Each number is 128 + 32 x the weight over its row's rms, rounded and kept within 0 to 255. Layers, rows and columns count from 0. Numbers have three digits each. The size before them is the row's rms in percent of the matrix's.

# down: layer 10 MLP down (transposed), 1792x448, rms 0.0193, rows 1302-1401, columns 384-447
# up: layer 10 MLP up, 1792x448, rms 0.036, rows 1303-1402, columns 384-447
down1302 110:050136100113111157140143069124114118183137174076146135074156131167105092066152120146169066156179112114120106097061101170152150179156144122128107141135135123123110141158132135087089156142188116
up1303 082:140110104175124062164079153100130092163151166151099115171133115138095167151195136154151120134097125127103109125116150140128110143122104147134143133115104121204122125084100137189129129140150155
down1303 081:095115124154156178122107137084130183132165136080157095120131157119198121137060154132146166160165135146086129081086119101211173132155121101102080126144128146129086118128149138115142141145081142
up1304 102:135100096158135113141155125172126126149125124190155148101048105071108092128123097108084134122125179131145129157120122116107196189151099136084155082141164138112204191151135143115118158118110111
down1304 099:147114135147156139123123177102132080093096150077155148109133118131183141084094146160155077098142113156172118163133106121139087115110183146140143133122107087113132079116075088106135151108201139
up1305 106:114174123144051140151133177080129215163174140171152099109151128098092170140140110134090089144125196171099158128128151098143109127131139093117135109149129101129113117089116150156197108114182128
down1305 100:152057119114126113128122099115100096115140096087115118148142120162121141126108139124146124067163152085113134136125094104115129093157158127165139146152070128132171100098117176092031115163148172
up1306 098:199100159112099132117056167122131163134126088117177100116117089126116141142098141120135080147172097110171101144108137137096152132193080151145159146123229127127189103136104123124151144109179138
down1306 098:099096130139139159133083106095108117111143095144162084071133128152131150138145105165107131086137151126146122146119131122118086096181153138134094122117061067118091170149100195158115124117105149
up1307 102:084093148096139134177145222108109092152157129121097166164186171091066119126111176082111097145090151117172131149160146155104169136124085100142102111132188124125151154116094178080134123116097119
down1307 099:129161120130140118099136093161138122114160118105123093125073153168152166122104083183166145192135116130094133068121100149126060057139143131170176105110121130108114084134126122159084054137069135
up1308 116:190121082123068096079183126149162129121148135160147043159093120100156158160122121136128141157070179104163117119117135147144094191138137138136111099123170131117118111098070171140130175116135164
down1308 107:092173105100189126196115141104176128159123156176119165100194111109123086120159106122082161136177113146106145142140120110109126063085154125104152076123073159087143150151168096094077106075084106
up1309 099:059124141184117051106154150091115143196149090112113147179075163114125129079141121166069178110058157176114133067126147069139155137077105123140190130096181103135151102162080164173133090111140145
down1309 100:166100115129126092114112140103081164057118149143149093111129082073115133090050161168149143102140085136116141154153186112123131080157183135107103158143080107126113192085094095185119137077090096
up1310 097:155115099196125114104129160139166103106115135139118074125119100110149149121166086118146161104170079195134126085148166127183114095120096102094110130090169148127159150137145104214104077145135105
down1310 095:101084119115180147187107146150178148104189122137105151066130141083049086067096156094081146175178102083105180093120171158100166128134130147144160095164121160133111133101060115064112114101175148
up1311 095:168126067138150149085203092082104096155085123147119095141091180095125082115135168117095141064133137078094135131112128163152094070112108146155145147174121147106110108111086187158130201104142113
down1311 095:106137163117093180126082150143084114125145107075097186119193106183105158153107121151168119171129104141127146155091077168066074150115162090116152064086179111127115168152104071079109035127123133
up1312 097:137142100150106143125142131128124138163161164181118096165170167025153174133135099137135151123089164181087114146129097124142093134170180146160130135134133109110101147128138154121145109117089172
down1312 097:181124207138144118111125104088123121135160061085102162106154179138094089087127115127183091144156134089143158130132112127118097100133124073138105159151087158149188093086146121083123089137150161
up1313 105:180114079147102124104114122139146140195137125075127164064144145100150194128109117157139077053087083094106148093098113107125151128059173177148068118103159178112070141151155176091126141184090098
down1313 109:146091168083131075170156147172136071158121135136122148117147060107112120128157125109115157120120135140169101073179116105045100116083128142081121138146101097158103173131123107108130120092116136
up1314 104:074120131154109124099140148154177114118171143076159106126044098134152122150196089171130145098113108126064141129130120171125123129117122120091162048165108074145141112099100152074127188124099132
down1314 101:145149153114131088149125102085162181160121127132100155210193078142118134181109180092092120119064092130092135161110087097135117137069165063150145149064131120119087105118172056199157151098165145
up1315 101:149124143176086143124147090179165105161145100125112168144097203085127127145085151085143133109099171090117079167134053168057104101122133106111093117110168140072183144101146088111149132138156145
down1315 098:119167098127173102164082109142057063078153095157129142139155066104138162158119092184091132159164132220149177124119148140103156163102123131122149136131151129141043123117118076118152155126136178
up1316 100:096188133118125140125146103171145091147118126143145115157132143148110188093156116133116124086186110085101102086133123091158112141083174114083151165142170072158128152124141150157203149169073055
down1316 100:082084101143093101086145163162131082138183150179084123131084124120117065136114113056067148145061135127146128132096107097148107104167096143178152096133114152087110174141120113082062143139132153
up1317 107:157124127103098132089152117117132098145135123117129092153192144103142150175107090090150142145090127159044145118186159143081147226136075105104141082152158088186146119091104065170136100104136122
down1317 099:075159167148120162097164157137097089168123082112080132151119128107152120113115136175085143091092111078158155118088117150131181128177147194172166140097148122156118108134136170098134175135093154
up1318 096:125102139074136078141155137158128173132134136157154138118142104161095205129133163148058125178131123157108104182154122152177141112150120180123095128094103126096129122172135040153120114118141092
down1318 098:154196176123114191153128145159130114122125090150132069166140114078172120141139150103154110088107096063138107117110120063134075179087075139142108087156128113174194166124132129121108115085107205
up1319 112:162043105100120054164057178177110117128101143071127192106131154119101121124144110128098104145100178058111165137127150128145133155114072116064138130130150111127133121108175095161124113118155131
down1319 104:100146076137125153122210118082131118108159075124103088147188147130087119220199153147162099180139106151137098104156088124108086106117161159154110095141134114131140120156086125093130106124117076
up1320 097:130157118119142160138094159180098169152116160144132117184186129072082084114123167134134134060174187164147145110112056134142171114093153151130091125142109123097087186104103107122083114132126164
down1320 092:132069105142149121071149133128141136109138090175142083093096119096145148154154122130077137141108171137130152169120140123152124195159099087120120098116091137125184130118143104108162156102110114
up1321 096:091160047114136105087136067174123098159075125115109094135146104131202138142195132133135117076134141143108075081141143139115143134172214178145169136062119133116147185096148177069157136187133132
down1321 095:175098162116131074067117140133126133131105088102117121173121131094136055126107095162096135152082071176156155094133107149131125088141105063091133146149163118126092109152102131172108115125098133
up1322 099:179125167147136159114187145103128128148148070074126133124124140135076151187072124158147141170129119125116133109128100065115115160130114135117143072141129141099152149078062146134124065118094078
down1322 100:140077120135115122120093053127094078076102109135072167166125090112240185101181161141126125126063106086106079137105134141132152109140094108133088164204093122111136139149134114127176149144086131
up1323 093:153144094179149142160100072126154203047126183138162126079147139133128183108170069087176132099121146182122146132085129164089134157124157150111143135087077125127102105086173074105173074135110132
down1323 098:114135203081137096114194172127138076174137116126145095106167086131183114163154140110136165143132103145158118092118101136160139092147115118114125142149112163128125137142065098111109121133164114
up1324 098:115116168099101074114119150084089100103107096185094170112123232135143093111139167208144104171094110159111128147118106172117182087060080124120076153147132143075166120117161104085116093089127115
down1324 099:118125101108088175147151166119124128159148147145153099111095101138038158176123141127116171102132104117112169111079141138142100145175071090145106107159137116175132141081133152113152160110091112
up1325 093:120137129160092117074155087098120174129146111156120153134197162089154076078141159052144145095178185105100107097082081119094187122162112106140147085182119120112152175114153161150153141091089181
down1325 094:202153156137121079120125144130204157140142149083138119128120131164119096137122120174141188139087099129195109149112209177158105116109140097120117063096160160135165158112182061128169107112172095
up1326 102:105149157120135148086119183147182132085162159160052140125082096113131107109134157210113104086129115104096066133146136161135080169157181181150173100198154092142160138106076116103126122151123126
down1326 097:194074117116128119118156150132106114066208106122176092193112120205149093141176123081083119111160118156156139115132164122121132045123164094112129135093118118180082145147107100115072165136134101
up1327 067:117152137077138160086156127092087162192146068099112110093131115161166103170140149107135138090183058144117126161166097183073150072142174127170103080126083134123100096186153115070108131157180141
down1327 221:143137118170119133152143097153100152117131255157170157134174155117138154123131107141176139149113173162129121124102196118150137177144149106120141148120170120129178174110156140188157143123123112
up1328 094:155142104051140140145130128151088163131120128087107151157159105116105113145131184124116109040060147149160158103075091103170090118170119167087032106102214113105136168129103073066138163138125138
down1328 096:081151140150162145127159118157157136124134162139102106089094068151121162136159080130136103143183072162125150155145143062146162101108164125127121151124081179050132101067163152157152143076129144
up1329 109:087095085121078131151103136133121139107145109137082113109138145146137099162101103117132101155115110162126100125141143145108180111070083126139121136112167108109125174203113141148115072134149181
down1329 105:112135103133142095144134184149160058152155129102156142162084116094161122137144124139159194167126132143130103083072115145163093158138132210140146125198156180103147097114122127127083141118151138
up1330 110:103154172132144129135156128099131137155168127108115130190132119139125133120118134106101082155143140193129186060159106192147127113078097102117183152134117137130097138132055145089075085220137105
down1330 104:156140083143130075103130123179168135083138086162149051047163192114104062150131142170103124099118150156159122094128187119101190124114109105134068113172205134122147174138163138139227106076079032
up1331 098:088125134120139124150068211077089135076055099156173096103141106130128180141137153126130064091142078168173104128135119170151131108147099128090099162151102120127122113137156159151141184121097149
down1331 096:158140101126152159068121139116097109121117139185140115063140110175139099086169092101108120199126107157171152159118122076156099096070155105062082111170105162152118148143152083163166145163120135
up1332 107:130133127112173159164127081103124071139124138168064116205129165145172194125144083121103117114149175144131118095080107095160140148122152158065153151086104129169142157120109117115113104143133153
down1332 102:128161068194163101129125097112143150105174099083115129097098154056155105121121119098129142160108036098119104125151124172177171139114077086175090146164131109188146130126151129128051109103100110
up1333 098:170151065095148120151108126135119146137105109100102124126131123145091069117067179131076173137124096054151146147098119100158164070124098121124144134135130163096206101149133120103122138112111118
down1333 101:171104111154111141100158216137173114134152092204116134137139157133126125077122132171148090105121131158058091121161091146165123179134201130080142047161145113143161175125054103154120066142102097
up1334 100:144142134101129148144183120093165134089078139136138175171157118110085064120138189112167146075135113130120136116122166099129129096113125110150099191143206095205097097076228119187102113167156130
down1334 101:153079150175135101103089119107080054122144107118093123138156121173124125141178130137088132174117157100077080156154058118123132152087126123167090129112116213117161102134118145138180099135142091
up1335 094:125060152143120149152116197102104109089049145108115114160082171053111134089149133088151151085176153051146159072107146118087154189130114088096148133070120129134115144109131125128166156153104170
down1335 092:139190087089124053103086094128111137146190114146158156169172138154160090159078110106144076174104116117097112063129158148144140112122099189154141153131151187144106111127153162122138100189141066
up1336 105:148089149174113122129147142128097121138155159153115113055151102125100147147102161163080162073065074144089088137085123116138160089110168120128177141130196126178127151148097102119149160126115090
down1336 106:126210110151140180133120157160131124120121093108158101160121153153150126095109128151135169123065138138126111122136083142163119087156099093137102161177061112099140180120147158110113098175110160
up1337 103:098180069083110180139142168179137116153136129138162140109107132113143147148159100121132122133200143175090080154112127154073126155096153137103135154124075136087147099105171120156125076116159105
down1337 105:141173130120124107100120097121138125174092115148149113094128163107166107115106149125120140127192105156136161139179072144128174034181176094090173156162163052170110137169160110061193095134139190
up1338 113:165114140124172162096131161100106136098091149114123176143113172090071138102154125131169151090105100125127148142135157146152119122070103108066132066133146135098160130116120095140128149176214151
down1338 105:123177171149071071139155072153104063133093160158140098125112160136167200111117104127182139105129122137112087173153180064171125135112119119116116154142121126147149143094075119124141096117133140
up1339 075:070113081123107169136143141150198102141094132084168116139162123146175122102196121123121142097094108183134117054134128120196146093206116130140165103169104145119141105164164083084160076151116143
down1339 079:219118142135128090129108117085150113133146075083163154109170110124070092120083109144110181130085127153145110096097145164110097132092164161125066174146103160109084149119125136116068159101097086
up1340 092:143187113121130054165042106134076120138196120158137123120153157141121186103193109100152184153090090136141106188117136216088155133157153131111121133132134052101187124132206119134093117098135111
down1340 089:062106139142130207104089133146134198123126107110112211087107090065058151117139149150119071114118151058183165092133164073147077112129140107136118163107099104101067156102108164120145161159123103
up1341 105:148130063072119107170096106138138121145126065104135124151125126130137147124102183086079140091139147209089125145168131123173106163100080113068138096118154088119120117175096064079092127121144120
down1341 103:140113098167125129114122110064140133163096120096103141141127124068095101148108105095149126151173139084143089196117106142104098135116146135159080140121108092107136143138114137136107115050116117
up1342 092:144182079163118137106151104144147112157186103119136077177205158118144119070088070127098074146132131132125119045138154089107095206147133159093157171158114149139159101089097121108102089145088144
down1342 094:080107132090109206143115102074164132071086062209070137125090192147109124153138156139122155126119124184079102172153061177136064156137144101148123081109138109080173158120159138119175154124110148
up1343 109:187082104136141152194132094146106131101071137128160143150173158139166102098114091149167118108111133164068154115069161102133081132123091153069159082105118139122202102109142134101127076125163095
down1343 105:134123133111089163036097105194105083153188129138066150145162169136152135188136125156167197089143112130133108095136089119157077140124151113127133088056137138119134101146122074106128128165176099
up1344 098:086101168138079118095164155153036099087108131095197168133139131139078064142104099095128104139162113178177133187118109130117103081089110152120108141145165141171114091119177073121028078095087140
down1344 094:147196074125100106150105088118147101158152138101039114102102108121078116102142136147112049147158117081109080146158139130136161160175104139096088106143106139083104114133059177089159147156117149
up1345 095:141104063121105174095126125158046139130137129116133149121157149123123165114154081076148131139195150152172100156058164160124116163196150173147197056113096116139152141128110147122057166164127093
down1345 096:095124184099166095144098104088203139160117110190171107113132145135172110156160131110062178125161160105066146073171134061135174121081102053116123115142125108070093107167154127081161121131161161
up1346 096:121064146131112092105048197127184203120171118112085156132106132180117165148155151150094125148036134137159125133122116131135139089100087119130153103115137119167086168177113085021133128138161120
down1346 095:147129122079102177080103039090129097137091157163114102170099130067136088156127133124183145109132117080111123106201133136115127160163156156164113115154109140167093131062102104144141100121082124
up1347 101:151060135136113126094134114122100192076126112091040166117126142146086140077102198094107096105113146150120077146144135118182130151151117127115101133133089114156086179122143206140118106124124079
down1347 098:115159159112131101149177115129114137138096104132158120115092146114122135174133131088118127179112094110142165101158124143045143126156119109132142193136171143068177115101115116078155132097091169
up1348 100:079101085216094098135111142143152082128162074167082138113175151087106197105140100151122175160165144083134141067065084098147099109133116127154151066144093081149164109122134125132104155105138137
down1348 096:110148165122128175108084140134133148150054151072199159080161091141118102093176127115154100118100159158115093158128127137067111154138141119122166158114177114106158164110124135101130139132149122
up1349 100:170167133120147116083090151145130161134142142100130111065162047101149127119125094096127121096111159136136156123149141156138147112164091070108160112122106131183155113152159111081198111078104082
down1349 100:067059107085135111146116112114187095134128106093058137127144147147126097151062184102144166149127077153111110106075104123089104149171103150166140170130075077125121044129069091121127071078110111
up1350 107:115148116171122199145152101125140107166155107111123173139165107181119156142105103152145130162107150147104159118206072065134124064157122131086139123171063117083143134128108121139149204160103137
down1350 108:205125138122092118070146180065105197110195093166066137105100115102120111122135157101131108123170129128098041173138093141116102135094098088126040128085126095125149127121171099108154178147148126
up1351 092:159129144129134152179165077165096113172047112139062126156158142187070169134086100167124126111110163185154130150099179172184094188142118099162128111075154159152099072085146093140139121110222079
down1351 097:164096120119122143055080133111094146164141095125168188098104131143119123142105135120141120122099112121187130119101083123112158093122078122113122148206146131160107146120169138109116138127136144
up1352 101:173105157130086146128082202159090105143123138178133149179128111174127173114117143156124154142088133145134134111104120161171157108093115142114124111144071162123143067096188174146177122083086122
down1352 095:104096136166046126133108060144168136160150062120055071160180054131068099132094152132167118089109131069086093136139194114114100115158123173095128102108182125131139131115112139112085088145148099
up1353 097:136142110095129186154118191158161164193082095124110097190121120145150096135153150190142053158179160174141116115129108140088132113079117105141123154160161143101114102079153101101165170127070168
down1353 096:077135166163125057131196152190205116103179128119149144133148161112121215081106136081096148149140095135131094109111100137174106087205114180127130099073112112188166142138122133161114151142148160
up1354 095:148157178083099149100129121145075143132114097082107131127126115179163068115082176137180136133143118178116086178079119129066154136131081152209164155130098168117134129151129170157078096110159086
down1354 098:108114166137092072153065106167095117151122129118106157189128084130142072111215051202081105154158207084125183054139108114184135152127162115099073132138105114115126076110161128133209077121082111
up1355 094:142115093147107079158081080167122110086195110146115165117176181072167122169115126095123093138137139153144097188210111149155171157130151153123069164125147127124147147201091152136147096138086126
down1355 093:123164164081146143175139151121141171146142104111074105100123064163136155081124140154109145130131107116109132126087168137079129157108138049118093094135156196143083181133164158104089055119142146
up1356 080:082108177094170161087079132097106142176133107104168098159125102090149127121143092112094095168126115143150044092114119105135166147117181194153122119127149136084088164138123077113125152185183158
down1356 129:152154108175106133148151097150086145106142221152153175119188160114140149150127134139166139123122149155129173130104177126135114163143127082119144133105142119153162159121163168184166110108112116
up1357 097:191201142167071100121121102093139126094137131136141095097062161131100150110144100116122181145139118071117132140150153103136059124187171113121138163177087129087131146143120135169165191111160138
down1357 100:123084163103110172081119110086114145147108132185034210163159156091136075134046093110162187096160105163133168134153129121162104095116034151122071129076167098164069095119125090107138148164122182
up1358 107:138144141130117136156135151123113100081099075122169134144154073134103095167072144110123162140104102191086197166122182105131144102161150160196116137080125144134194150106096063026123111201081101
down1358 102:116078168122191149107139164101131161150157135142127169147112110162066108142136157132132155164124139104191117107143055138091134081158114097128195159125145113124125172154173173159143142064180144
up1359 088:123122128160112111148083146099091074080116060092105165135171118093150106103173128116119161182149144138114209127094134117136158069121103076070109069099125094094117098173156105091148165153134135
down1359 088:137139159098125114123153166169091126148109120134117104163134131161171173117166096135125146124133080140115173163140160091157167090095097121095124157136096148140104140174156104095101150147112126
up1360 093:161154171099103121083080118141128119141110100142085153123156158148178198063155122130171120136154144132142153145160161210164128057171173131101153160128188120067051129139123177112142116078132077
down1360 097:079120133190131147160163178118137033127122127125124154152097136052043109142112096148143112066121058142102062093089094103142161159123099148110116169112131144164142126117120047121119160175100151
up1361 103:086133151108138164241160118116093160132143140116155139099125167177179111164159157118129121133110119144132113092176105124135077112161118156148147132118198088115141137117123135111173144163131137
down1361 102:115095108105191107145107183164131110135086139143131146169063134085084125122101163112176118113146159150137168146116149141183159084163081191227147067145130144113126118140070148125088159090154168
up1362 104:100169140132105154192141158093092196155049097163118177098111098117163172147137116165086193185081075115156137094148116133064107147094040040142162120133152065142168169136179113083111148123117089
down1362 103:214133142120142127110072120137129188078154124152132129170097159094103069149141098153106108128103164091115123175132154102089072174187123175182106153069160135156175148106164097040121145105168180
up1363 107:145170090124112070045123105091175120138102135160227143148106151115123133115149152149149194155146103085157082073153116092160117151165165064149130123115126128140106157124116080107080086074177140
down1363 106:102145163087093085153142115108055140145095137122135142071154134135127106157155116184148126120121175162090091159160142128152100114134115163181149096149166178156140123114127117089111153103119142
up1364 102:130141093155098169114085105135180137047069200104109150134143118156079135104198149129116100085184125120109139083115152139161098170118129110117153149136133114147094115141163102102080168118113081
down1364 106:124132053137135157129157161140068071133132180076102111100137135146139080118131172129065104125150157129123158168111096092137090123057157140145154128077080150134134133051132098123170136114126118
up1365 094:076131178056202083100133158123151143141091121166196118188148155229189098101111154101153138081165169169084118162140134094113101095097143153108155097164075098174140152140131097131082141148158092
down1365 090:158126121169050104117104102119107112122151117107100154102125108046068158175180122144132133179034130098150108099124135172139134093156112140149116179144186177122091179117087134082147120076108154
up1366 111:175095083103148107164136146116129086154190142122134135153114145065149078092136098102104188109129151117116149156168082115116110134101097141194104128098143139132152138104125115190132125178175136
down1366 105:033154132140123137089156135107099143162065129071141142128136121198115117135152155137136059181116135128205082130103165175170111123172220118087138111174116115151114100140143127142114151107155107
up1367 091:100143084092154092170131170066119122090085138131183140102132141106106127119107142131078167148105175118147150056081118118110116099153093123162102109162111155179117084143109055161133142196122067
down1367 093:174067115160118164146045145132128180163148122137135099152181132074161124173129146110124063114141110154128113226173064134153126145087111157123134143079142087178166154123144207081144132047131135
up1368 093:142145156121104151133132152109089133137071099084155067062094109126109165156113175120150118192169115124102075166094136089105210138157174104157137167104130124089136138071082164089135172132125172
down1368 089:115099079146168113102123075122174092080092132161150123163209127126148117099127075103111104088082156179154195134170113181125097072120074162126092092185114093153122111152152113134109063144155082
up1369 098:103133121096098117127081133163140094117141118175128137124149154122119085145106162118151134140069147092134137124118090187131175100143211140136129169064159116183164137190096107067108127093114113
down1369 107:150085115164177138145147124110144140105103101059135145145124163183131156133137092118163117110181157160123162147144087113100078104130042084149159075143109177067098119097120171167132098123167161
up1370 089:095138095158118102117107090174148128175135152101110097070117149153130070097090140104132151150109155195130110077138095173147169173120136096137157133139109114154135121091094128155122115142151151
down1370 095:158129119117158153094141164098187179128120068170168146128114090065130060163121111081106158139087144103137080107131099115124118146122086181080092138130115142153116119134125106119103171159122124
up1371 107:103066172077158142123131124110095123079139123066152116134126127118071186105136121130142139071173094060137074104097124155150175115220108096099149099126095088139183152146150128138064079122109086
down1371 102:116191137188119125145108207165149167143188140121107102098081134122185166129171170136071148130140143188063163113133113099178123144102129150135107122107126173113066145133110171105180086165101073
up1372 097:148174148053102109142137177130146202130107183063110115088104163116143110116126140130112127120158060142180210147097124137118154115096163148132105195129109194093127079137120093162102142083143150
down1372 097:142106160156161159159102131156137112145098099150180130142127164125110111126139152149111128140137144136133055058141118127152069118065125078107144124120126102189181180158086158142107114111141124
up1373 107:160178166115140187130133192075118145145168137065090112101142120149125140169139116140118217092065105161178131132131126124077081099108151174191090145096172160108113156075150135139125150168151189
down1373 098:168091132091161083103146097180107113192131124117185136108126104125145140102140112142131083146189124110079124165088115136129127119147120122148146136126115116132102140137061169097116114108095065
up1374 107:116143137168121094094180118151110174112101140159144135092134144092095070168079123096122152104114101149141141160137164189086122117107162123126119148172113178094128133107144135165198091141155127
down1374 105:106128052070206110122121106090169114210103153091080117151117178132125121097085109088113156121157126158115095150136084065185160119109077109117187134039137108134158111168063110117112148164095139
up1375 097:109115159107139189092158146205079153143126125151190104131176105142192097141126063136117161122176171187062089109132129119139115121072092125154151152094148117104107138154157119105175157159193176
down1375 097:130193122186087134157108205061129109103122127066116134109114160089113075050120192111098069143137094149191173083106118148171136093132198155084122161134070155111131141088039129084070131097122072
up1376 107:055148118127164099151088118191109142103172136124142135180160146140101099112077060131154117093151079153139136119134147092138107118133139054082133111036134132196148151109100096122118107143125127
down1376 101:135072120115107181163147134047129149160116139173130146110026122143182136065161151181127185151053133096107129103199101141135098133134157153188196095132075149142167101130154178115141113144085137
up1377 108:134133136144143054145122148141109105155120124146100133113118154136132097131110193158182137128153147114140130076167104098117106172065131137238172162116133179154078111130188099129147123123146170
down1377 103:157094134149129150075141121105137124091161115134185075162107132152113116162088153138149049117121141079109055183085130138144082101099149154102138143136162080121154108123117179131142100076134116
up1378 104:128129181118095155138139134118127122058116080086120120211109143186125128141147127116123133119165116115124107167140140170142160095144155095100132053049146178205162152139147121157100120128172172
down1378 101:186085140087087065135115151104107107127172118099180137077162085130116151136152161085166093131155140105159125149170087179139149157133137111160137113159106091073126135143130119073118103193109200
up1379 105:150167112092176175090177110106097118130083144110129161115129133061026137100107060096020124151156138150155182122123099178164083104136157148130122129120119102095104134083138118115103166182194158
down1379 102:118112171094155104151101178167131102089125158161099125130103158165164082148117138165151109052089148110119141154128173059126125122067121173138104169134118123128154176108149099124184148118126145
up1380 095:139141137129127189147073133158119085155166157100134112164120123078129196154173141153123099103064150121096079140172138110069122103161128076202150078196127198149062166144126105123133132139085075
down1380 099:160121118123147108109122162093114086089145090104126082135152107142120071105141143090160109118184121119113132080142108134144127105092132137107125153177137158123087071123113119100096138129061146
up1381 092:081181114132152146139092150089148065209110177122100139115168140176168123155120151124175178179164149127122109139140151101127090170157075154112176124065087040112168125154131124148156090131196141
down1381 095:164125123137148131114125178094165173144148154119131140167118107118086127166118109147095138144152109095150135100124155135122154084120108149143100169187136122099161159127107113102125136158095154
up1382 102:096099142101119150085112141133126079201122123126106156146144114131104117139182096092069167178156106094095104174117112101087103157168144159187156169145119148111116168168135141076146127156157123
down1382 100:147144123156076097157119133161180125099158155085147179065094118095133084157171099151117086075195161114127139097135172145209109116125126072114133161161162159197133128122163116084083154128150163
up1383 096:128156154121081195107138097071115179095107092152093197118131089172143147116114130147119152113120113087125191122068115113131166128126145109139124130095145111144154132159164139086121124130141155
down1383 095:095104129116170073159084080069103172100195175151083109168145072092182092138153097139156098197098126182167138184128167122061170142120143118122089141157148102145137113127096125129112102147148108
up1384 098:088145109149147180083134118166085136133103098128122132073172052172198110117152102127062107158093087121105139163143106115080001142209136123055127132107123114165218106110110137087177105084093148
down1384 097:158111120056122132097162111172090121108116149117133116127161178122103151147135138072133169121201134161079124123139080147151145115166090130143136136160122136099044141126148071147141153163142111
up1385 100:127154107152124132105098127095090175111155106132196162112101118073156166072151124165092117140130121082151124181082185131140135201147168137147151147152188134148116091088117116065141150092143113
down1385 100:138086162121087139106137132128133104138207144083106131111101126158148144166144091175137124129110120149099175126159088174106179150134113130110157204175114104130114061163158131067107112088139130
up1386 102:160159158088099094111114117075147131143167135131091167103177112099157057160132132057120102137088080132082149128045106087163142122127141109110178138060105110136133100126123062116059141113060136
down1386 097:077122169147179124129121129102125143142066131082144077163146087073097138168140146102103122141103156156134153093168107138136120088127092147099119128107178095134095148101163127126154109134085086
up1387 096:092136171095091136082154072175131112128089109191132097163163103147137138141158179099137110154108143068096166112155116068134065084170119125096092048181108143106172102155187089105195115107162138
down1387 095:183112098148159128126094078100132059127176113105175172048069160139124085146112058169136127141111160130164101131134060169114182129108075114139135137114118149148091127154071163153087109054135136
up1388 112:192193139145184132105146144125118123144072098164095115164102150161119171128137146141175103104126108120106070122176087098166164069138144103116131142174141070165131111098164118176095175094108134
down1388 112:114097095103080164086125126070150188163104142143134132154137149127109145082144093099165150121111103112139129119098132137066123147183120139180121171143068176139141151113153085100098131142177132
up1389 102:123069121152131129104137118138107107097132130071079154130148171141117137190145141135080074165118156218054130099090162078174129109078114103131165060059117156144131119111109130155124113140129124
down1389 100:153069109067096129124137062048070084176145168064110141158122093144075134080081128104181129121110175101133086131149140135097090118142105134125121099136164152122080115168165140138139174168058132
up1390 097:102059154136112100137117118114164158128148143133104132117027161111086109141122076183128138123104173101139141079128123149078091137140154088089111111129138158069139165097126167090115157186144097
down1390 103:100134114089094131184143110080149105185101118106093087141137115149112061136106134125150161100123100133121162162187183103162086118079069152123176114129144083151147123130146182073093087123185115
up1391 093:146143118152124112116084074104105094117180127122131149181086162117072132121140168200160136107125097131066092089140170151133103163171120109121094148130116116175111151136183060163206144112061102
down1391 091:131113096083120127113087168117136120106105149060066078140108122081098128126150079114156090159092153068123167124135143152102148112094154117143114137106147131158109081162111140079095203121100106
up1392 104:140119057138071131111150125159126106141127141087119178147168116099105144140155082103130175083111162118084162132079116138095161146144100103143100212140161125088124091158099146079154139130151172
down1392 094:084159180123031069074091133118069158076116121121116116112074112175110088137107187111150110159101100137119146102163137116178099108161161129090139105095119135153111170062107168137093131101132076
up1393 097:141109097054104110130142129140175138128188144140080194147127094113130188141105095116116085110152117150114112168169142075126089110092163132137117181093129097100147107157110133151147126135118146
down1393 100:087140221165134078107156164115137153165111087090123083093115138150131097080172159170110180101115085106105119095098119079097157152109125130127117089119130102114127122187123148145151092171150142
up1394 109:170115147137090103106106156114137148150147141150145120135155124114178139131084085100137113120087168171112110136163107167134089188118109172144153165089130119185059074143156127084132132145140149
down1394 109:128132145118125142097112131129137159138123131107106148060128107087109124173093124135167180110178128078149162132076088117121165135141115093176144161134175088132184113043104081131130091155171145
up1395 098:170118151132109106148111084179116063136129135123130124151133130099147111169166046148137086125156129185170100163098147148135132144124142169138149145151136155110144147128186120091098113176110117
down1395 095:145118128120108140096132103086118189154149119129132140157114152091129173151126082087140178101076110143116170120081125134062145088110098110110133129114157137157127059154067137091106190096097186
up1396 098:141138106144146089087126114140064154183194160116161146100118139168064174178127144127116099142162176094120135168095090188127112097106065105154130042135175123165152121180182087145099122181146081
down1396 102:132127148113122152159180138122120124182134098207158120130165109170138080107113114156107108118121101104160113078123171145167160111124202137110131158068086146111152166132065142082095109144141213
up1397 095:125091127156115131120144128088094159177167144159109147195100076163106175120101087120127150167174102129105129164090135137130110192114140137161132122132162068115113119109078124092136137134166142
down1397 095:099190158167175154155134149142072112104088137137162108142096176086131145143144197138129122126113170100113127167103142103104138148110127111111095062161104127094185138119212127150107106136138116
up1398 095:149143162200185119135083143156145075117161118142135179155134194120112171154117154225106103086107124122120090094118111141125151140141181125153096134108173123109138192138121144172127161154130073
down1398 100:121151161109092182100137099048112160106117139115106098138128111154127104111190168136175115176125154103098173139119109157093091114066128091095162164125102125145125155151153139100032100169077132
up1399 098:113155163124116200135131180096159126092103063091111173164201109055097128092162138135063162059115096082138131118167117102139108082131158129102141118135084168161147207171174153154128145153120148
down1399 098:118093091163147090119150104130141128161156140123146148225067115162124117151141139093092121135161051099121101114104203127118179152079126112136110146063108162098100114103069161155108138163088082
up1400 108:124134136096118178116100121098086066188128133062140086113200121104137117141118093159105113177113160084167173165148150108094139116102129165099122105103151144117187116149095101148074125143125114
down1400 100:119132150163134099107129142154128113065136125151093149121096103139136166120161102091183118144134156107144159149115141173213142094124144157138149118149147132120129093118082138096163106132124115
up1401 091:084103083165147133070136114080153165069112151089140144122153132066163119121155119175156116177088130119092127133120145167158090097102143120122132141072190203156143148147065119094128144142170108
down1401 090:074112169140158141143078055091070102146111113098155129155089113120111178164140156106138149100130110104146134120134099139103153161148165162160099092173110182158089163125155129127113162084142194
up1402 104:110066144162143108142057168151064067115090118070144145131194091141178114136047127115120101127062134168076138101116193115115167082131098122097114131089152118146166168195129094119109171171172194